config.yaml
num_key_value_heads: 5
qk_norm: true
attn_scale: 0.177
tie_word_embeddings: "early"
extras: ["local attention windows", "shifted keys", "gated attention", "a norm on each head", "value embeddings", "hashed n-gram embeddings", "a smear gate", "short convolutions", "capped logits"]
init_std_qkv: 0.0265
init_std_down: 0.00283
weight_decay: 0.12
decay_fraction: 0.403
Each number is 128 + 24 x the weight over the matrix's rms, rounded and kept within 0 to 255. Layers, rows and columns count from 0. Numbers have three digits each.

# layer 5 MLP up, 640x160, rms 0.0847, rows 74-94, columns 0-159
119121123090186122104156110124121119133127120116151090143143132138125141112203154178103123148163144108124124151112123084105137101114129139143149145121126116081120135143111149145129166114169115121137090119149124137071118135132104130089129108104115162165155102074143082120110126126137146147134159113105113127073131164159172117121145112075126141116095168117155152100131133114128130125143147125137127139128151108144154079098129111143101120137116149100126133106105155136122124086124111
097110145142158132137129098091173172151139132150115106084100108144121128104107126131139155135158149116097180132137150083107117135109144080099080135126109134095138143115096109125170173132132156094115105124129108126150094151117130103115127168148099170080148163113126124131119092138116121096162125131130112161107171137121129152122108140175143098160101145133155101117106136093145139163102127134145145096157161113126153144117156141127125076168174136122101168130130135147125109131127138
146091124139121167108123134122125144120098169140104153143154097118059108111114149188101094115144107121146074099107120115128108111116138114143101134157107130124141151136130138134120118091165107096153159155112124123119147121114140101136142139122145129162129141133120170141151104133156140111172058137122167148115134137160103079124113112103144100156097096132128087130133133110125126127116134131117130130124154058145145159156139140116149123069125107093136132125116100133119085164144117
085146181159172116181090116111112115138084136148148126162135104128106126131106139139121142172129174118138112084121077089092120132146101077112147139101157120107167163146098122124129087125120118098143109106146130161122157124115139119176160156131130151149154090148121100165090138124125143134101137164101199071067136138152097119101111104126128111096111118117136141144175138130148154169121136143123111088077115118133128113086137092131180117113120101114131154125105106129148090174124135
141123125139133096145133098127152133182095106154134115132103160054115129145092152144138144136095158132124111062160133139092129137138107092114105137137094154191126142130152100133108110135145140139087137111131121077136112137158114104096151180112130121112126070126117136130146150178148101170126140131132108143139139077127129102136108125100185135139107131132153087121101156140135145097164103162096115112105093126128063141088122128086102133169110135117132116113143156155150065127132104
103115137163141150082099125135145101154087142124145111120120137091115141175151137156100146133136143118142123128123106096111142105113122121176077105156090109114163165132126160146111120138112139140113123093149096115146144129128127083138130137127167119146135166099128127121137143174126133140114106130141127132126192117173117064093124120082132138070145137063153131125120137140118117106111135131126126125079110113120085124115126150130110123124138145119121150120142141101115123098109120
106110128138124143126098124100097139137107134156117078127134111120105169121101134115140134119159159117138132131106100105113130104115084127123180117105125097160123120139130165150127143118119126102086127129112135141133144135155124108120110165120100118135162145144174121134117086139103133141079122105145112148155122135154138107134154115139163158124153140128151127126143119159102167111075131127128112129104132119162071137105099114114128135122125114105142134172154151136130152117129146
111093150105141149137185125135128161136105131130098138151136167076107121138108160136112114142137141087123126120124080107077177110104053132146088126131133128119122117143129107097126137151130096121099129128126149149117112174095063125175112119128128155098166141125088149144064148110140134117152147148128097128127097155179148122149128114136127165117113100075167142122115179066126109117156147152109145104092130133199121112110137144120152143145143110107128171080103114131131115125147119
127121130149148125128145118111129152154138103154151096109145116136072133112144121145082161127150143154083174141141081119118147114145179138154130090077136128096102148146096124143124105112141171136116170137124139070154112097109163125126106123117092183120145103154114082167134095122094131098132169089114129122118123124138122163138109079090096089096111108082141148127169154120131142144102150138089124141108145102135133116145151071160148071097116160099154147131123077134168094128108135
123140136122119157128135144136202113158135127141150142115151099107166145147115124169145135140074158148146163145124113150108140110101139118105127092143124171086132136124158128117147089161158139097079146175162101146122111145131120089088159167137118127135146149108141129140147129188099091084128136106143106141100134179151136110134133114114169080124111130090131149120148133095124113178143133158143107105112107108140091152166099098110109103137090094084151144143126125151132092117151137
118121101121144107130159139133120121149155130107135097153132087142110136104121130131132111145137124154116151131087123130120115135154146133146144084137131104137112173117146100117113126111094134145161135151148132130125114137148074135113163147125120089111148096088170147134113119163112100149149150164084105168133127103178157112100121114146117136153092119116135156114060136123146184201153142148126103118138143055192171122131108129117217155124130132089158149082135104115125127165128105
140108137129089147153136125113175145133174133130073147124124153132133143120149137137136156087135107130150105110115124063092158106153133135153129165118179127082171140127160091110142124114129178109155157150111112148133140111129146142111107134140101114113123110067150101116129107113130142109091121149074117107103163117108125126108111134124180153069160146089147153167096112139101093137117119137129141156090148137158100116103168137125121136112156139099148153107106121168153117124093124
148085121073113139113105029146129117108133141067143140126126143148120140147133138119112105119138122114158108139114116145143122135167166102093133128117119153118122148155119128134125137133158135132143137098118115115095122134138158108126153139102154161141130098110099133139193127143135154082143147132114133077157147151127131134128123103089111161098141109108175128113138151112108157111130135157160092126116110136150154080114104101141131106128176077123132121119157122108108127078104168
145111145119132129110120129093108140145115130108143106164116131110102146126148120120112153130114174130106146135107139153103106129129100135117136113100182124161158159148116132141137139084133093103159118120093118150143123067112165065133130123092139134111166114134112137116113143125130135107135142123123123174091148108121160139134132106139141095144114140118171176145120134062118119110170168157113097121138130102140110143129147091081133159183147138071156167144146167168116140133104139
121108165101154127120129151133128128121117086119106134143141162140149166136121180173077101153145150139126134098137134133117152119132143133107098175142089119116106158182100132106116153149176129170127099135129102145122091117131159115143159161115122144111147137131081118126109111133107108114140133156124108102136099162152156142114151100127107146109117103113155131151129137133114137123112169139128124121127114113183126067159120145100142098134153133120109134116100112130115054100090122
140138131133147091164148134120121128130161112117125139144144107110099106114149137104094146134142146114173131099138106089121139116139156125145117072085104155116152154153116140152106132081142132124147108178090109132140121112099120097138164170111114135123141106127169123110158126096169130142101114099149133150107129127138155129123193130158114101130108153146127112119119132110134118171125115132127124139117123112136143120166103146119161127141123169141144149151113112097044123107126159
123105135114125095123107072126126094119125148139116150166142097120095105080148174139085122154113143124140135130143128132136167149139106150142136088145123201110116108122164166151123162146128132173139082129109147085150138128125122101137140155131106097129160071105095161167143102152123105162173130133093148101098103175119112105132141118089137088152098131115144155130108155142102209140144136157156121097183112128133149135116094110111127134137121149149114140123109135176146120108111113
134083159091109107141143148137102116137126117114103119157178155125121179112163087111070123110149148150163184130154116118107140125177104085109115135082119112117163127152138150159123160122159163111103140144083151143145144107127161101172133130137088120146145127143084087141091112133075146126119109106079129116138150128145130128140139126115125144102095099102171132137142162106089134137129156139115131103134125105161095127127103132145138099126137078135129117172133115133177110144111137
066111122125164095149124128129128138169169132115115141116115115080164126108152144128159126145158128134148138078111119116124152117144144121138122125111142176156143120120120152163147157154095184111105112189121131082121117146168123131157121148127082147117130117133120127162140113138123116088149100133118159127105090182119139157148157125125110109140100104135152126114090158128089140107186091136154113125095129142136153142127135132128149143132116118143145142126133115172160102150108151
124115149146148104092131133110101154150157117145098141154097119107075115112177113133075123109110150148160115140127112096085156122117111115119119134089160150140157124164145160120105125139094119127080109133088109122118157117101143132149121163118113151130124112129116087161166144098129134122140119086127101137125114126133111117080187111102115075152141090114130139158087130098153160091104091143132131127126111131135090147111124167117122066119110116137112119104151130124154077115143114
129112136138158090123115132138089121145129119122081146117088118155156142117119125115083128126106148112092189118151110104121125115101119053091044169109067106107190139148132178150162145136147133131114154121139105138106146094095103128185124159139113112134128115132084096128096098165088111155173112150118159145119157138119137133125133127143133138117085088133153153127115156101117138153131205148115111086118121114138170111127157159138125137124133136114156135181130190126124094090117151
# layer 5 MLP down (transposed), 640x160, rms 0.0711, rows 74-93, columns 0-159
097116135104087110078112165115115110117142133116159153118133136116131126114125142129128119128089110109106124143152112131126112090163102146104128177154087124128146116138138098106127152124122126151125158142085127132092133119169116119136130100116160126105120108088149101128144154122139117146152116102080135139142136128161162143108143145112136130130115152120126122151130151141113138109097138115111154073143165164119131093125069103106091106116106153115137147126114134127121123149132082
129120159139163123127126146132120126103124119123164135139126119123142096124154088125130128107131163122128127104135113111184095138142143123159110112163114146126118107153095127134145112103127187137130089109120114121141133141103137127168174088128162136106146098106115129115148169104097101119134143140113092133119142168112169120121143141109123151121168167105134151108132163142139073108102132140133106147144154160122166089113153105067167106129100134133104122141114139123113122180158164
125131139140120109117114150145164121130114129085118107114154113115108121140137181077103151149141165156141166136140132120101118153115128119148100148085120121121132160133128105114133169170089143162140114129112109134144101096140130154104128137110144089145103157109151131139103115138102109165111156143135092117132133130137131115124127179161178119124186161146157145121138161145134106128097107133158119126108114105138131093138091138113123128171156150141140099113105152102094157112111160
113152133154143166110139124104112125115110114111154132116083085105155143161169144114121097139083126123131106104103086111147073136142093093119142130156126158098123081134154114115092147104116135094163155201149137059123153131110086122091136088071162071098128155090169150152159152164131124126089164128144169134139098108156098132070090152104137148142157085128099126148149151119094139139143117155092160138078144117131124131138100087000127112167156153150130144110131134154160127097143097
098106161124169112158099092116165101110106119103140138139127110108152137129111138093144174152140109164130134086165140144110127117151105169117115114130159185189132075102161122118124175143122159156119106099147135130189119071101130158104129124116173158112123085124113166108123118115105094122135139121162111111128095153129127139145132103133168110183108147102133105134070124115159149117135120114153166119111121164145074124133113135000140145147136098146119114084136140169107114095128088
142111150111070133114132141160093097155133172094138121143141153149156134098106116099134122141142143133132100163120122111140160133090138096146132098129091136153110149091113131125138133156142135142159131151117188104142136166127129148151143141126137112156109101158105133105147120143136133131109119124142135130129136151151158108141126154126137158118115112170124132166124151129126123141124118144103121132109121137103155130148134109255142123148091148091123162102150134099100120150152142
123111133135127190131146159133161141147151144135120125123132134157108122091115103148120112156105110115163098116124113149151114096116140097111172103128137129135135135132130122123145122114103132139118139144098122153127129120092133084153135132144112116162120144167121130132109154143131116140123099125120151138125161146164102148092082095131158155130108157139138150157104140132097109092106113126110159145141121113131152127101125165162098119091120109159097110111148097129105146151133136
130127133157118138117147128122138130136062145097125142123091145139134105109137130128127092128126170108112145142119146148086152123124125124136119137105162134120163143118118130142106098113111162116124098148160158122194123183140090100159123086099160158105177120119139142152107110121091128126098150150114161116221114130173163144136148122120115122129113088150126123103201085130116138087137125126094136143104141122109118112139114131084099120141108145089149106138111139173134179150100108
124158109126158159181122164158117089138185135112128141137128100142142144185124169103093137157132165124128125110166145155144100093101193122128143101134103097140110118158133119128162104140134138180119161091117133104140094122115164140123135150119146126085179160104103144140117132143154089106126125102142123154154141088127149154093138131135155153103181152129196110141110142149124135109118126129151106109166139090146067151160141070041115145091127139141125106146085112134149120126207105
115123103114088156111137067132129119118113138116112160135159139096098137137075144127165110146107113092087118138153109179110124127125150150103156108166096128106143155123162115170118105162135125115084108156155128118137086123132131117128134122157122153109140174159128103191163140138135120061136124122109117099084096142144148085119152088163171131141106117143097170106117117131146102163161156138147160127153139141076111129111143139038127109140104111126126134138142140172098121139129163
156146113168112118148129128125120146116169151151173131086123130207144127117151105149142111142140157151126150127106130100150121149138149130134152119200156186104124134132156079093118109118168139139142095156084159128157140124117092122141129127104169102167081118095094168117178123130094120142151134117130083137135121140113137097120149143101112154117136132125103136111122145131138134140148148155135092152196130111143155129130132107052161112098130144130138121115118119122161093112126114
190129129113054157137111127152152119147115115128071143117103115143149092147136137131161070143108145153115099124132148086101093138130128141150132156137165113121154139138151150117159106108138116111131147117129136138172102134121121118124129114167151098161128098084100119165109122116111123153101130143097147145120122134114113102115105166139157143118101130154102151137105138134120151123131132128143125136113126160139131121116098141108131166123154125107133173105125147107180162123135132
100146090080138134146126136095150129152124137147142158116110141175100116168122121063093117092110140112133132137095133151141137118130121136121117138121120167138110097097127153107125120112152127118109129106115096141102101136114113079114100124125130075130147137113073134112132099125112155127144136105155124173136168099153150137115142132132145092166124121145175141131103135135126136134133132122134139116100167102107151127137163137112105096136134116147131149120138136144111130129145109
120116124118119111113150111139156139121156125115108101177126106126117132140135134119114120139139118074126108144120114155132124092119114102090145179110136098143116148153141125153122127154116115106137099133154129111126124116108168091097113143136141183136167158108130123132143109149142116133125128130122171105101136147078113101133123099113133127151104124094158159112082128128095167115137136125120141128122149140174135145078127149037137123137126130142108155123123134124172121156133119
087139153104087150156123114157117126159126114138159113102172112126159123154085154051090135153135130094076157143113122144123136122133095098152079165140131128129151150143117126092135112161110147151103112123114119132117098136123127154134163113108131110118143152147125103092113104137152137134104124122172137145108148087117081183180176135120114126128134099119131114106098138169130144125124165147119148118122087132177143096129115122000150147126101151143086122151164114156161151127122111
130134101095121118137135172132142189139131100112106081131104125094126169140131130110133122140118146123119114130149113106127153122132133127198140108111111172115139132110102137116098150097089119157119136152109107130110171147117102180176115146093129125160132113087170139128105114139153130118092123121173160157136111121131155135135159139109156115121142134142117142149135112126142090138147140141120166107109125108140143133143130140042146130128153147097134150089156121117151117158115133
134116153127148153119160152121146141158118085139165124103112144109166106145129104127171145091147127145105104114121128134084111106132092141085115069113127142152153151097127165081092126123117084108117180165121083148129132148123122135110142111141163138116128144140138110099121146138103136103147160093158133156134163122179155167148122157141097116126141122150132112143163076085146109100150128143110137156066130089139119103165128118036076098118156150056156127130105127121123124082180138
137164138150141091119133111119159128164112132178120123096139133104097119145087135134113118174130089131123159093143123127127119158170149112102109097145144137143129126119145120143136110122146179152138138109153102151160115108112147090148117105128120127135188162127126129144115114139102091125168125110150156136161128145098119131156106145154116109102147162150133115158173121101134105130148119093139123152150146137156134136130150121065144124113100109115136123123127098131118094091118133
112090127147138118129115102150098072126132163122128158136125098108117143112137115122099118126141134118139116112145127158144129146101123125131174108075171111133132117123121216159148097141106139118128134105146172092101136137151098085101116112125110144138151088125181127132140137136149135094131100159137114094145144151138151106137137118155146119143124111164102129121139135145105151139138103154128118153150104158121145104135124141237112141124121127155078128139160121144180152138118121
103095143138125120112121137115155138138179096140077154104161144122096117150136150145135103109156129166113139156143107153119177144151130074116114164139162145089159082148113122146114079130100145128127130114099131120144135122112118162140118130085127116141090108115082134154147141139130126168180136087116110136128095108147115124105138122092108126188127082131125123132099175100148196142102065128165106131127130112176113071137162096038133075131121183155154135084138116124160077131130116